Part of a small language model's weights: vocabulary 8192, rotary positions.
Each number is 128 + 32 x the weight over its row's rms, rounded and kept within 0 to 255. Layers, rows and columns count from 0. Numbers have three digits each. The size before them is the row's rms in percent of the matrix's.

# layer 9 attention key, 160x160, rms 0.0751, rows 109-159, columns 128-159
107:151070139161185168158113171132155068179121125103153183118119110148139116151088125172117124041154
127:146098135112177161151142129122119059135145175105144131106114091118160090120051119195156108085137
132:124076156130200158176106158126136063148145132095157170073110099154155097128096089210121143054153
072:156121096121170124133173104095098133105115180108174175071166183100133066178100108108158099105111
067:118201084118085117129134136192080135142115074152148104219152158134125086116084109132114165111141
075:149097127110170121144145084092114137115130123103109171080092093074157107106166061153123134089134
080:172077084205112098099132128129101125126068069124139115158119181119103136162150104152101125163148
088:105114110147119121165126137125083133146092107085114117123139102178099115180095138116088116134138
088:105105144138160138145081172158148153147107084113153105116119104176132150093108112133090162087108
108:108127144150120084135075147132156126138142111111141142150135101190161140143120096135108115142128
069:085187094053089138170090183103118172123118167136118112038103105144166139117088130135135121161163
108:129132185058145178150128118124121153126143166127085150091141119093122041080126150163132109135183
076:133080138213128137106150121129145069132143123102185169183113137174188112163107091127107098088093
121:171148187154157149079155076206133075148147149142116165215172148118162097120140103124139131127095
099:112191125118093118108137118150123199114149155143066063133151158105085142158207132089129134190163
130:103171085101076085082167128090112171103134123156099070140147135113109151136142152089120101150126
132:115150083087157152143136072086169102146138097168111149110095118205150125086102095155100036124179
133:128160087126088095094124105141115196086113112158112099171132136127145122098126148075130091218064
114:121171070118101090085106091127133194107160134155082067128110144133132144132150116106131108207137
121:100116127091147108158138151091136108165152203159110128155123173161161106130119143114164143178122
113:109093137136113154141069082179132110089129072118127137107124099090064093145132109179120077081158
115:179128107120072114090136157085121109125149164094102170170108187169178130110109135146159113148085
094:120143089138118087110166129062068119117106086124169155216127068113169184092069092156134132092134
105:125082130109120128157137112116135139130142076117079116079154134068051121137150142172094139103141
096:114185107146111096117180100120110133153113154155185137177090136134199160130109115105127141130080
119:187141127125124113066107133176062089121164153106152172153100141165173111155136109143127136103206
109:101052124165156143169210170132152125133081093107180113087140091128041140100066135240152127147085
105:069151087178127114087092116164071137098037120115147145095083115155177148101121118077133118114117
127:175085130136102202098116138144055120103141055131133132109186118076057139118106117116132117077151
098:123143121132115115067078133190105109175133128103161191122043092122078075088034144140129130145123
071:067124155100195150163073098094152185115108104141098097105119145113057099103158145161126158169104
112:125125165183065130113138184168121076165095181132131124112109082102176145109139124089069147162088
118:109137049108138109099124109115054100101103127147101129160099109177169187080138154127128147124141
110:143070129117084130137121110136116179142135131118137115104183121071107095156084115113143144112122
110:099163097089126146157071104140108138104102171107075149138158160140155114217115159058126106123128
099:121118128091148147176184126126122071111120099192127140079167109091088154108148117142096129116133
079:127090159138099140089060145155109137149109111100110157137129126074101112089119181164125116077143
087:131172149116116108137104122122094100167164157152135092147051120139188102140130122067136111177110
099:138132092170145128142114135155088132133072074093170160105166085093063119122087132152109147087130
091:095120122129145138140089170137175134138061089117179169101099099109039117096111160139108120145117
109:150124127118133144166116079171161132110106090115121114080176163131036065184182150128085123094098
088:165186105083089088100165126121119097169104151126147117236136132097181180146125104066119172134086
098:084123138122151131133077121135177159136094127110122137058110096110044098119125134148133149144097
117:085164115117076127166062065187126124099116116149128208118128154110105121139107164093076098134092
078:092133132108180156164081124116142163135106090173080100057114126128078076097205139120104124118144
122:122105118069157099146126199139120143181115150156107065140108146118168138130091052082157140136145
160:125131135138138109099105087126116115147153186155128111173108173144248157137166108092133137147173
118:069117129185128145096119189157107075132076145120116119096137114131064140125176126162152101150154
116:147118072118113163173160133135213125119124089105123121165129172191147121153110126123160125139133
122:178124157147100137123100218165112114188082110116112098144125079075071124162095122103124117127139
103:132117107129134100128151139083116065108134033125139166135104121140085148134066155141134050088128
# layer 9 attention query, 160x160, rms 0.0744, rows 110-159, columns 128-159
112:074036109097118102129073113147112136096102148145112177123120158114145045160106117216132171107118
128:082083043145117046194084119147104121090073140099130108117123176132182067083083133166069115112186
074:144124097120101148090146152131177112151156171136174101042160140149125174098140114085110140113148
076:077141103134139120173125129070161135165126103131146127137082142103108087122132120102132125163132
081:095116113129105125063157116186135162127158099163089117126125123099131177157092152128149109141080
091:075105131148147097149079195063111119094128151116137102183098102114126112137207181103178160073109
084:157100187143182116111051175143138139079092137082172115089097077072115132115177161136074149080118
091:081042099089120078116099168086105132036117112122122114165140111088131142107095108166115148146146
098:092134086074108116113162126119171193131140091206138146159212223149154148190141137122168146155090
094:125097134111147096087071136136128179087111069107165132154125057089118170120076135159126121135112
111:163195127184118169077069135139098110166128095107152074121088122129137129069132118113100121122142
104:127105123095122142139178084119139129111129124157138162195136176174156088157149109087161118153101
088:092156103099100067082105131157131145147164143114113110166172154134183125104113149166090111166105
109:086115145117153123171132181135150140116109092099117116076199096109074144104124171174085116092163
143:213182175166106196081135104108127107191170120165138125119114102121090154214185092093184112114100
125:143174089084156169136107118148069097149184111081116113146069115184095142145096083118110097135178
153:165118204095149171096126155103094171148115145132136133175097044134099170160151111112244137170073
153:149135163062152210124126106132160150131154093137083152125159115136054152168137100155174111128112
118:135141123072141056102141162134119131103140140104107192123146103132139153158108116136114107137163
120:132094150149140160121144139094174133133102098120102072132105139143087121085134112131150126114090
098:082172133089134133149104063170106099127108155131196129109160103128167120129138153126116190166179
104:164120126110108141140136118158105164186162163132144174135080143115119107107046158139093081151137
094:149150141103157187099156191102157172144151149068083125112094144108081146120123152055126171141050
123:109146108052114127164134100136085153187116100150110148094163101102163121103107148141171167099154
109:123121089153099091195030142128107146146118112123152106097108161135165094134141069105085102118198
097:140115136117140115115108088106147105105085149151151142151153081128100142181144123082183086145096
118:129110136102098047163175093150112146141158129102155128106165125129111090137132124176122133105189
094:141090085129115147162133126147143063128091173086098116134056128139120147151099105133159076144153
123:161126154150084104112108121065114153090121117179124158137152205177124140128102124163164179089048
143:117155157143169168092158154097150142090130117149066104090151113107069150104144137146153160101081
123:157192188117156129134140100139141103155146132181136091126190132151150154162157124112100133104094
129:185192141144128150107154169157142151147125142101176091121165046139101094136134104170142074115153
114:118153108117162127159155153102120104116056161162134173139074153079136195051126098102124119130159
110:143101117131144121132085187115116172147116152174114124093059137108157106084143139174173184166123
109:125088168145155203107134117099139134131174142100089077114086124152098126124105150101110111126065
078:118156090149107141130111088137159101179129093171156085120148130133132128093211128117177206114165
102:155136087108115092166131176144108153112134142119119172085177097119157120090098130127175167097127
099:114136093160145185098142179118144125136164143089100072134062114157123149121072138130134115133058
117:110143207175138170084160129100154155113131119184124088145136144119075179102127122126152159126051
100:123157100146141168108194182052114116080119095066085117110109122117123125129088153089162156128006
114:105112138086147139148161078181076133143164147139153150093122123105143134080096146116104127136149
125:138113149134157149077192138103113143131163120139101114118131144097079162110167113122100153085107
112:098157148158152171123219163153110143115136124071085103159117141153144087095108131138102175133086
113:116150112178150162116151185151136134067157097037124123096115119118075127081152154107125183099123
102:108129143122142098189089100112126072122073126155135124116179066134121115117114149179136143129118
070:098090151163136092089109207141115116175180140105165116177129110136136142132121137172131162122128
113:187118110121069101091151049091111156190174084120165203188152148083118153140110142151134115093142
116:103155128147073113065160157092045109149161160104125109142173107083124147149120165087159162159134
118:155161099086127073143132131177155187123170126175135122148118188150184167095188101068117176103135
110:133134121134074145131174144105125121129112208108134134141127096156115108149099168125212119168048
# layer 9 attention value, 160x160, rms 0.0627, rows 96-159, columns 128-159
088:154161110096133147096154104121112135154169112120128128144115137131137119128137185131133133094179
080:094106144143109161072120190140054117138143147123138085100101149131129122163110091087185092140132
089:160090097167112123127131151145107136142133131223151146147153032124122144126101117163167068094142
089:128141154114138116143108102107062134109141158173092117148139061149129125168113120096173071121177
083:144103146098165099112120110076154141157116151178114144150115146117125114197106096137167083138139
082:086094084076145120057110183127117113106116116142121153138128086214123183147091078113177080069159
075:116122116117120156124122160085102152117146105137126076127151130089113159129130104157162138108131
087:136122123148120143116120101121114143110138140215147075119097139097125184164133130131076083121138
083:102113141134092110095112137052155143113060143069145158131129116110131103105153115136127123095125
091:130126146109113136154118168135184182152117083123144092137139132092127095100115142178114190110130
097:159137123162102089117146112149093113126083162183146065079097176137131101073126119192135120175140
086:151129165141108153132115129137100126113167103229133166112124115161147136088128081191128129139151
089:175188161175108164174101126112130149145106249111130109148152113098154069148128149103124159133116
089:112084168127145157118168151031157144181172086141109145172131102110139146173146158140114091121115
091:128178175093109104137135199199127137128114070120127128108147156156120139070118163164163142123121
109:146154103150139134138147123170144150154155135151147152162123208102123127243155134124138147091114
097:158092083133100199118162090037149135140129100150153169131148089140129115109155031185109114186130
094:156127174127120129161127140104097106143224122145072136074146057126135168160152092128103091131130
087:131128079165149179131157184103109110151100122112096154159118083156119153179155121098172125108138
088:141115090108120128141115023139108137129082153141129131125160115070133085131111149079112142135100
076:164134114162147130136089179148161151105149145029163132186087149131110163122149062133100155165096
089:065195187129135145147154132171164132094084154126120147169119128123145124099122205139095180079174
083:121100117073145130095181118078127139134089132047124063109120122122128116095106125112164095136143
083:100137167136094137090121108070088116125104111147111142133118104080132133127154187096148116079105
087:113166179158125102161126045142123152095098125183130121122082172141124124106145137133124136111109
088:174093144094139119127083136100161144140103150085160113116146107123133114127115118099114115144186
098:103104164130122167101131060122122155152097057186107129154132118138114162091126118117126114151096
088:136146107050109123137110114102126104058071168114141149163094203163116113037129089077091150083156
084:130107095139080183114101127095149133112124103213100136147115099109132080160171073123164127094134
075:076157089048134075158195169109148096123180114074107112066124158065122129153165170062102137121096
097:167136068081141104153147162158150122095069181072152120131118151123116119127104130093129178145149
084:147165124168129124142084154107125143110177170197127127149154087156137049096124038188140110100135
116:166103123157115130159139141141109109108127133122164185202148126121128172101136149123141084146095
114:106109158108137140160147127140086143156107152117122108101118080137125160077124085074101140166106
114:140114112077120128131080119118118047066069136152162109125130146033114100153186133115152135114112
115:088138160113139135206154126158055100067131087119148105160150142123114184146120103078140073129129
117:126136110109152131196115107120127104066104198155160184110048126128128086126130146093172168082111
117:140112139150137140092143136119138118197139091161124161148078124153128069079119134105149196132070
105:159088131111113133160152123090146134119132115121112103148154123108127089129181106123139107105113
109:073126190135160133118109107171162132218170149218129084141115147066147100127144144083089156202114
115:174100096179147095137094091109184140128089154163143175116149147044145086090139183149114161149106
113:074174082107143122173127060088161159139111102117132173144093087144142087154111130140122155113106
109:090096111099130114132128094077084082152112123087167109143235119097103183127102150143108063121117
106:090132165087124118169115069130208134135159163091145138133187094113147174151105119170131104197157
120:220158091132110091155100116142115114109072161070123165140175101168137122109128200133134130113139
106:123138120102153153143091122154081117110132148210108108116084169205130143146152203111133112136150
106:126128186175109079125123130068091156098095141172119161107129103133137165135161150148142104122088
107:149126141112132137146072111107182125096145054228152188121089099149140177156100129117177085116122
103:138189110130117112074174166141055110148091163134085125155149156154138143158162070129176194139138
104:109055156128139163162146160119143199172136159136102103159181173065127172092138107068122177146141
111:086148140126114096088149173149089059130130125101166110162100180111123156141144153128159100129159
102:139173109146151169161142092157111127129137090073135123154172137130088175115121116161130149152124
114:137143153132140170138085151211154141154106125171101146131167118049130095126125112086138180164106
109:088154101132149134114089145094072157151133106159092132095082115177145198099109119140156133137118
105:092100134122146141154181117119093133154090146066127106145169140143108107137125122146133093192120
102:153157096099090099059089152068122098127034107156116129097132116118153074122179077147195174085126
098:061086164082143152110151108110143139160096142119171102160129096165116076180140143124108078111156
108:148205051172105166127161123194091118088109144102124124105071162139122159147110122092089168129112
100:158152107178139147124144108146074080152098120178132142143139188157126081110133201120120124182130
108:138121151119145130116107208140162156161169102132118095091132058129141165093141132132102080099103
107:149142141126148111153132124150161123155163138169057135103141140156135121094120165145108158126095
111:164161123170126117150118154156114129189117112146107163111113156072156157175132090130120189231095
099:093078134122175132178167093143116116169196139160149074153146123083123155103116138084091110194115
106:114129104103106119072159174105096128126048126115155148109114075127140145156109073135156160133112
# layer 9 attention output (transposed), 160x160, rms 0.0624, rows 96-159, columns 128-159
089:112097138108174154155168076088147128120108104069089149161118153152188117141110101083132095061179
077:158204154160125147095162079180145194095117170134115082146114139087156099171089205135138088130109
086:103153175135119120108135108116143181134089045184127132115103163109148141105118117137136144173124
094:141127133187176096106117087183104150167062161150113135132130160139097161093176162084090152081119
085:089121150129195084143113060177161114114112091115104089071127127100120102165136142069052190143141
088:107065161150126158134118129109164177160102051111126106118089164136078101152141160146088175121123
076:140083152107117133162115110128116107096166128109163186166116133100082102147134071149112155138108
090:103172118135129128107123072125101096096086084187096152134176119133144123151155122144174166153137
089:102134133172101162132160092175116084117146106105175144098169181094100100172163107097122107122138
095:111135127141124118112129123133123115118172115167150129144129131106088074157106135166173105115094
098:130115124115099139145163126093133100063131068072127176082093086121235149138134104109141093159119
092:134083128118154170159089101165117161138173090101123152108112049150146126089166164128071113116114
091:129114072115119097112109143094112087105114125181132121096142135139129096070101128092149149111198
091:068160152141100173099153129159106107161156120101145123090150141144101105203115105163093139122145
100:127128132127125141132098129150141170105124131137142100149118094102156132100081149167159053121132
111:128185122085158164174169093110153120106158109158101100102137128112138093179120148124160145086177
103:069054177134112154171122095126129120138198079112167123106111144168098105110130129127071134143068
101:101111145173135127097099152155089094195137146165156115132146111227142136126163138140109170098155
090:143097148109094128124136104157133166165108134095154139158134170120072080144092146146165122107061
092:138171093086154089163119091115140111112141168174138151142120093083182152094122110091106124131127
075:138088147110155104160137173174115131097140145132087123122159127136085124105089150135143142105097
088:143177107116129121096101098124177137114146112158108144142144126094078117102080128137186123130158
087:114037158148096146133153117075118081101107099101109108169106205159197100165117126113081185130110
089:136217144165121130104139078186101130129156160165153114097156128063126090138182133123117096118151
087:179175103112208089145111078161069141131153181140119171103091062174072161123190149078131149131105
085:157130119146110135074147143145152114116118135107150110158164158102197104093148201073107147141135
099:155133121105134098139114087207127169124101169132130140107147119115122110136130153126095073123044
095:184087118139169147135087071110174140137118118093163114145118110169118115062192156077114162123147
090:141121123128076130133135046175109138163142073146168154074123123147116062156171115111101166084126
075:157097132140091178105158119136093108134134161150163095164144198158177125125149136159133109130171
099:129091150120144122120113143075162118088112149168118100166130195145117157111124128148161168159136
081:149074152117177125120128141130125164104126087166116133087125051124027070103134156072128188122172
112:110090163116132121105106146129167073138154094108138157077139159117149106128156134107164125098113
111:118118106191136156160124166091082164112100179105146088129160107108171168150134122076152103156112
110:099126143137109112114125110149174112113112140231089138110054143132092093163138146142070082122101
115:137124145192117176181081187201091171108116111088118124100121062145083152109096205091117118106114
116:179101120152120124097098130143159075129105100214118154170100161152099140080133075135089130118155
117:210152107166169110164110197114116126150111120109145123192105120129071109053104090092162109134113
102:147104144125113146136108160140190099103138135138166183104097145148116085118098092114118058137128
108:132085145097149146153071150088090148141157128098117150106134204147182119105110134083113142182138
113:104133120078166090089156071112150070088141059159121187189181138130108124134112115208125183140131
111:103182077139210109140092064155135124081162060103141131148180085154050092123088100134155144133117
111:054107103198075138132153093092109122108184092127134118052154079147103133156078200159100121107113
100:143171180191096113183126094090112169133141216088125091106146126134119105177149143217090135143146
119:167168070111145058155103107142130196116155089133142132182199098101155134156176088172152158119130
108:193094130073178130125117119127096152087082123159091167162130218135199133098177136106135133093151
105:072158128126164135111117149131125147096141101153119111082155112104050155153113153189199128132131
105:164094110170139124206087157135108127115092132130119134079109154095156179155062171123146165111151
104:150141134088116105064115159154101128168157185170097118182101105200138149127189070120056129219127
105:086045141106149172095169112114097123134084126136116111112122098147151083104155146114058125139156
115:090124135086130109055128150171150142162170157185081157087134113162092165124126178165118104175119
103:189171156184096149138111120141079132096169152179136062084184076182070109144117118148101115158128
116:133128195090181082141109133139145132110060127141145116149186121124136049131129045074124153155133
106:129125153112128141131101166021074136107101145084096163142098127131091137102109092104205145115102
107:148132172128139145088153146088150124086127173137144141141194103183106065127131080153122066153106
107:096147135106111099083087115106132120144140124171118169186081108155102112166127099154142112155076
098:119125168161141136134165111105150058146105158114136086099146165121127114114130121091166084133143
107:128105100070111103118119130205134136123079138112144157114083118089172121094113117021099148117129
099:188098088075138147093133156140136090161176124228120123168159184119140138087125119143101116172139
103:103135140146149130153148157113122167133098119101116064119208104112130132149122143136165107110133
110:191111126077196140085192115091097166091110141185144132180179159144123106093145063166121150100172
115:153166090074070127120133162098120140156118141104128153146070153146117130154075116115068135224103
099:148063098125144136123135155095109117103148143127121163094185170156217137105109143064091089153164
110:067110154153118079114133127112124122152104152047146108143083087126115185151083162110150154182117
# layer 9 MLP gate, 448x160, rms 0.0518, rows 0-60, columns 128-159
091:159075069151149132153104153146138166152146164106188099151128149124153105133118153120173152138121
117:118123143184144184134128156069165115142083119144153091173073121110127131138182059118121096142106
085:149106098157133083108160104104087155145146125117165105110115095089197139103147100109136193069121
100:113129132111108153198099159184140102149091099140171153127122115103160111098108091115123107129059
087:141132036153137121134121104147094111156098182132126151121187141130144132155144145132117106187161
096:179106143125145142194128081145131139091183081144141080138129142115126135163145130165137144102185
089:129157158127128166111063145140054155115064145115123147137141140110172096158170219141084180195120
101:158158134152108115145151145123120063108138089123135136120156165187130119117098123122146165141123
103:116159154146156156146101127074146126151179129127116141102085130095122169103114217142075135137125
122:148071132106085120037102097120101153129151101144166137167120170124098121110148141074127176077148
104:117145130151126169156177088120155076142128143118158074146102118087113142152124098164125146095048
091:168103146169114081121138076157166144168100173090081108140097191167178068103180149142081065127141
099:121123119089168152158180077108112084135158151137105112125086146196154135100140103165200097099105
096:107126121091179151128120140117109194117015118118151097131120192090154168103132132128091165115164
090:107079128132178123188148129126114122080158137093087080103115211117129130096156143149105170124111
086:141096136085094135151076107169102149107126133105104120119160106118113128170094127138141145152141
101:111140159118116086159089076142144103133183090138175095105107097137124151092100194122135145095125
088:076094126145111073140133076150151128097159159086146144103094140164152090140089071136101150135167
098:110208129154136134128121173176137080074115160131128114128188104129142095126175123109119131157122
105:130135155113127124128134139098153113120105133130158120115110127116118085181162132130166189151113
100:151161102107151115169152039074186141113131135147169124097143169171185114117112124149114113104160
109:195124182147135117136169103145119086182179173123181204133064134161163104086117081119109067099123
095:189051133149133174108129137123146143177160128086156084152144092164104177173091152145219114151075
097:143094120125164157105149093112184096162140126117116084129094126092159095107130169138139139105129
093:147126162171140121211089148115154084117080136159178141090134098113120067127103075088127157125130
089:100177151070106099155100087163107091116105157138071149117077145172165116160111080115141098173157
094:119114103113139121121099110109111130164080166167184170124106136111145096150145100160197160159122
111:102148094153152109156159108098167071191120172154156146085113115189160071112129061185192144164107
101:116133162141083099111145101118123090166172176098143130114118160136146110134135082166180126130140
092:133150181131153147098140101146178141120127118162103112178123157157124092146113091131100102092144
134:173106106067101104093191120080097119163085085151129168104150081142131197109105135109138115115079
100:191115123160114100141107150121182104160086141120145115184132109160113140164129129125132176187147
103:138155096081121128112135128111114114172153168121121101156098135149134101099163127153108151146118
105:132111200085138123145128110096146176092090111136108123182129091151137112140098153117137166078131
113:122132134115139140128099090121123200173128199112152095163140107127117108129157176148181126184131
091:106136096092140114198131121132142139070119162153159145086186149162138166146097123132125116131165
096:134166164156088136100134130130128116151139119094155103150077093136134095073107095176147133198105
110:118150134116129105112151095132144045122123123138112131175110159128126062209095156116132113123104
100:113111188118094113082110132146180106088121161105188128173116125121092124152134105124126202177101
100:103147150135094105141096157068072119134151093180139145087117143172144116177191127153076099116145
103:124110154109162162156197095119125106155145157115128087130120119182077119167108106141161135201172
087:107166148086085188144073098153144110176104124133105152141106172128039116164112150144088111161151
090:122132145175176176156141121114144110128127126150067122095094158131071165107104111103153132126129
119:100093123121141092117149148107125107166174164157170097160071097158122100170107041129163155162119
096:166113137152118069152086131105093085154171150104097132099096134139167153116082109152121100152158
089:101161127171081093125130161102130107131128153144110167150062025180157143112110179111144148181130
103:120142166156134107137191107112107107091144074143084136121163148119124124165123134175176098159100
091:155115157101185109204129073125100114128139088171108143188114192187109164136122164105077092160106
115:161121175182121153080108122233102117200180165145070121158133107138097175151105097171135133130093
114:138076136141099121108154066135115099142139117163131111195201142129116116087144116169159142104086
096:097159118154154119119098129124130174190145152122120088116083115139182169103130130135141101057140
094:108103198150109213172138083141126083174143120039138108105114177157117119139110150097141112092141
099:119098128126057163112119134152172161163158134122111155165038132116167079096141092123127140131144
103:112137139101130129167111173090180131097070175105141112153050112189122100173127077126102167177143
107:163104118100163079107120121089188140111154163145161124124097160095109168195135131103146154133102
101:064109079115087114141169094102167112084118165104127142173185129109081106105109156190171144181075
089:117153135154140118173151230122099126132060123069122101109155136168119120111113142142084176124105
116:106115137200077083231125147126199108090132095118135116084090109134101081214103065101150077136114
103:100171100118090115106136177108173157136113139101173055084075108162129145180157177110135158208136
102:100088141119118117126133077076175120160088130091088079143070114119146088088137144158178159157085
097:148160092131119123140101193112108068100093124185184128155142095124145071170165093122100153141121
# layer 9 MLP up, 448x160, rms 0.0492, rows 0-60, columns 128-159
089:152144164104102131159190107125100100109127166186104148126119128172145096052152138150157117155112
107:168121083147157135163184116103165138137138061075135102099081130032131152098175152112164114123115
093:143137137099161147131153141139161168068141140166120081078137155117113146109075143172137118165126
104:147107143102156100063162163069136093093111141158111121133120133132122140137117148117177172113136
087:132150161097104090139119167123166106141157138133166113130100175147128086106076087117164148095105
099:131149164123124114161128128082123049141110115137155177114142146160172117118142110145166116093177
094:152124157139130122075091143171060140180129139169098106072100126166161109157175095141099164139097
086:161175111114134124133155084104176144167147104171122101126152134176128165043125152113111066169070
103:091150107085098157156105102167153141118106108152095144122152111147133136105111083122122083132174
116:028090150096102084097123132066090140134144130174131131146117150155107089192116093167123085139105
103:111161146071110132171132137115094083156069126100105183091133097125140085120081149131117174168140
097:134132106103139124188118132055120139191134113124164098136111081078129102102089165065150060126135
095:140147106054133103109123134084162143147160132114144170145107160151089117112169090142103120118119
098:029163098116166135158152137102140066139098102104120144149140132142181129090166147079154188118186
094:139157124133140115092103110123096093142122168164163135125158052119087137171069103112129098170139
092:161195098161145154114141146116138079137148155140138128111092189183178057076136132152105091134131
096:148057102107128168096129174161127116105142172139108140193131095192119132151135111155114103139122
091:067116119146128119119094100183154153069121128054109152119116087100144092135117076106001121122201
100:123133142155099178136145132142181140133133121124092145159108108129142122112087128122151116091137
104:143063133107147152145165160073101184141116146155098102155128100120117187069177175132179130115102
091:098077117194115113130158079167111158127072126164131106067108143078110134114150035064195113138080
108:114125088120098145162088084119093130146141115154085149134105164197157064107148075085109094098136
096:147179152110145138126154149105150095217075151092117097088150126081100148127091119147161113144090
103:145082158102118129114115190085098142046137117227109118109089135083111131108058107085100076122102
104:100179158096130156092197088073099125133127178124085140091135198099179101067100119186124112065086
094:185167051125076096080114121117119159120189109118143125173148115131140131134102168076116173189174
090:059125124169133113109116150122130142131089132107147199097061138102115131141167118133176176094136
098:150100124088078095061137101128098113134136129098125163172129139126128123151111158054106103109171
092:122103068117111131107123151146085147128128137099127130193165135147098111061133139095122094198110
105:106198199097128139178152136108097145171083183177083148114146105120088157100120115161120167141103
120:132128121148140056132154145148143184128094136072197121110086151077149143174096155059141124115114
096:088106174098163161200184078065130115061225105177116101140122150118105081052116124155155107130105
097:108072119120137147059112141128091143149088152117106123145136069170140091110149093117105151140142
099:114142122141143105138114179090136175123156118084120106120100115127157136192094145153165137088087
112:162123095185115142091147149128133103108085092095115210130133174075152156127122097112074099071167
081:098128096109164116155156113100102224074155108126136143095154111115081142102102110117065146106156
089:118183165164097141118144156119144101124103142059094120136042110128134135038143125151118157124151
109:168083181214153120112054125124131112169123106047106140152095099134168132149159131150119126102145
103:148093125105113086128140140087101128179182099177161079132167131150139153168152182138111149100097
101:163137140118108119076134149118121195077193126113112145159130114115105178132163154139118127132084
106:178123124123190193084153090053099190091139158079102132151119132094092172109085144148101147205126
095:121167136124186068134105157113115144110123143125180147204127150118125094108144132122084100128145
094:188155125187147152131136135078135053142100098140061099123111083107114165127118127084102091148174
104:150161080205135149059104108152132137219051138157050191112177166181202143120157070123087147095129
093:089107173109164134102130168083116124086122121157124147072132199086135145167098099187147083100149
093:072108150100162159178169115158161104100137102142101127156186158134102157157160104095170108084110
103:147185152149142131144080103129096117164130141074152116141102049145138141155183149133083155156128
098:118044136095190095157162121115112130107139118174121113118136163143163159097095165138174118103122
112:199145152075130152056185120169125152119199165184109166174195137069132151150087119089107149106093
108:131134158123121142186131110125164132161122135063215160109134118078119163154089135114144063154119
104:098130172120111137162085164139114076138153111098118158131115058163142119060095114053096113093151
101:081173097131120098120118133145163083074195123151156150119101114107104125201155135184161124157118
102:092101115100176148174128130188123093127122094131105116136182100123136151170113213163094095151135
103:133174162171122103150125096159176077200102087133078093137175148100179156099142116155089112051147
108:124138109131129164154159118119104093127074114117172155118174145138127088107081118156125085100115
111:084120102128098069174166060101156148143069153105193174109148134157082108170113133180182093121066
088:158084105134160111110158162125078151082066143112114122165130156120074162125160126144124129078128
111:126177184119111123092183103047108144116151108024110079098143106114112095111109065148090090122107
104:106144088108133108065098190086179132119125167088111118137123087049132170111092178157162112169161
098:117127180141145095131098104031110180165072164074107099090094156100122101084168120138107124148053
091:085164147179147129108101158118100162141110109061170054082124078133145042158079127143151086114120
# layer 9 MLP down (transposed), 448x160, rms 0.0685, rows 0-59, columns 128-159
090:106136165142102191129138155126102170127137165188153128166142162186121086112138198153129157118149
101:077121165094136086105160139127133120101133140170108158112170114168189137062100138117125167111176
093:098140047142119071190124150107124109141116120094142156190102150207179104156123121163130084126157
102:114091090108124143120147107129165105134151138115096128120111100148133126095114150148169091127146
089:144139062127106075166104085122150128131115137178190124114166213169163185150113165108152111164166
101:170130146113118137153117132082096124153105152138119087160132110122111133104141103137161125148110
091:098165204157183140146088143144136156171124118183101141138135111154078105125151195198104179141082
087:157157113066171079119108122132192115158162165170126069098103150181152137096159122113093134186125
104:118132106131104098145184160141120094164090154126161136200118096134164127152155199155140189136095
115:120136079119103095065099104171085111107095131182137137136093123156147109168060101173127108084115
103:121130189144155076112142144154131108145093137115146147107181164154201143129145139064125116126106
097:157111080188123073123117156107106130154096150155144110157074086160085093120100171126070118125147
098:093083084191156121157130098163103164129109137092131074138140108162122162167099137140128076143106
101:135171141152131171116128158140108109117112107129106146103153131075066128081139096145173072131129
092:126113153154042156088112141094140108150146115050190074140142153107167132140113126058101116145171
090:123113061089117155179138123153087113111115137179103148115083174150180104122109126149094110140142
099:105091114129116096075138156110162124110154176124111163133139100166152127147169136067046110171148
094:124140118131119174113096128145109149130104083090112125147144106090131161141164177060087129119163
102:124080105102088142153149137086137115168068115122107101057143148123131164092133157093179143162094
108:131129092121133118104111162095103100127093141166133132189119140124111091122188181146211172148114
098:103107106099043160172158105083081106203123098154060085150141068049131092165141084116162134110084
109:142151160148101111121138156146093104106138107140178095182132106088075115108173124168031092164133
099:095109084058125124110135085106136109171106127080099157164141174065064068128114071154166165145104
101:124148141085168149168135149134161097130164140108124074064166134138076127113127090186133095129129
103:125114062129138109142077167164190112165144090122147142155118119100086122173166132125110083139114
089:101169150127178108128201104095127153088164164204069106065124116179115135091103088118168103128133
094:141143145205168152101124160142124087118151154087122178160119127121000156110139147141098114091174
098:106113133167119121146147137085113077127146113149117152080153141160111135102130113169195111132112
099:173076167167160102137139126059119146125098139153171103132132125199133133116133078153167110070106
100:114067092108037114183170156098120109180097101135114136068166113119171147119062091080143138096109
121:092119165125165158181125115119179103153058150111110128152118085150072066112119185151187126181114
097:099131157134206129110173116087123123120138094149122108167086110164156078109102103131182145141115
093:088127102136141130215169136085162128121049141060188171117112077181068115135148150146151088162128
097:164072145178145133121123162094145056113129157155179198170121097105066141118126094150212119114157
106:196120117167047135097142122110119104122134093108144168140123176070255157143118122074116147108135
089:132134125199095181141127130109102148162078120131121088234110076065174173112196126095164146139076
095:106173205158192095126143081162095165085075136130132156161169080132116113099151055075118160116094
112:138199114167137185169069150145124143100121130113143201152090130112114171148181143100121075111116
105:083093130096076108117159138080107152136149154136172116124109139124197160197133111055091190123100
099:177101137159126135121134070121127105135142143091109141118155187087124151090162062138163119138127
105:094147150085250132115125114196125150158127114159108124104151136150000105137144148120164135168181
093:116083097116015065158100133114159077183108131143127131103169152133166136128086171128111096112151
097:113167071089107105163155128123056134095133161118171089164144105153137122088097124154163147074105
107:107114064154125116104091162166121152163141118115121108175077080105114138117149078129130089186113
097:087133195103076103114154146127137125083084082127134131173192119077120095103113125118185131117092
091:059095128104115095105141186125139164135138095109147089104164114103228103132113134136089136148129
106:158160138126125117123104132109112123149158118124137159142133140086116171182102097145144105170092
104:123104169171238176145145137170071183105090206128073141114148145175101101103156125135152124072121
112:105113145196083107064112103203061113137209135169146099147153163134061173104102096083123095114143
111:126122092075077120099151166112164122168134146098150131148196129069154088126157107142171115138087
100:159179185157118132104138123103149141094127167104126091170108135086105106153130141164127141166131
103:099105148095102154132211088107156119145150132159148142064121090117114150143114152152148135153123
106:123136146056122129193158079129147058118147173118125122085120077144168161144109143112150145179117
101:063187105108147101087140160130084146118134096148199118158137132072169092122079076160094111118122
102:061063124041126116145204148078101175087115108113103153130133137152166061174107099174142146135113
114:116123140120116120133123114133140110148113189108098086131095119148000129102145110205152062146124
085:119151119098179185170092146128140129121102169151114106095149180116101112103104137153162152095139
111:143117143239149094098059105188139130106115118156125089165056120145129101133160088102085120193143
105:100142107082150115176089123130135132128136099148102096113138092086100191148117157109129118144112
099:151111106165082067125113148159163138170114129120128115131186115139051140020146125079086159090141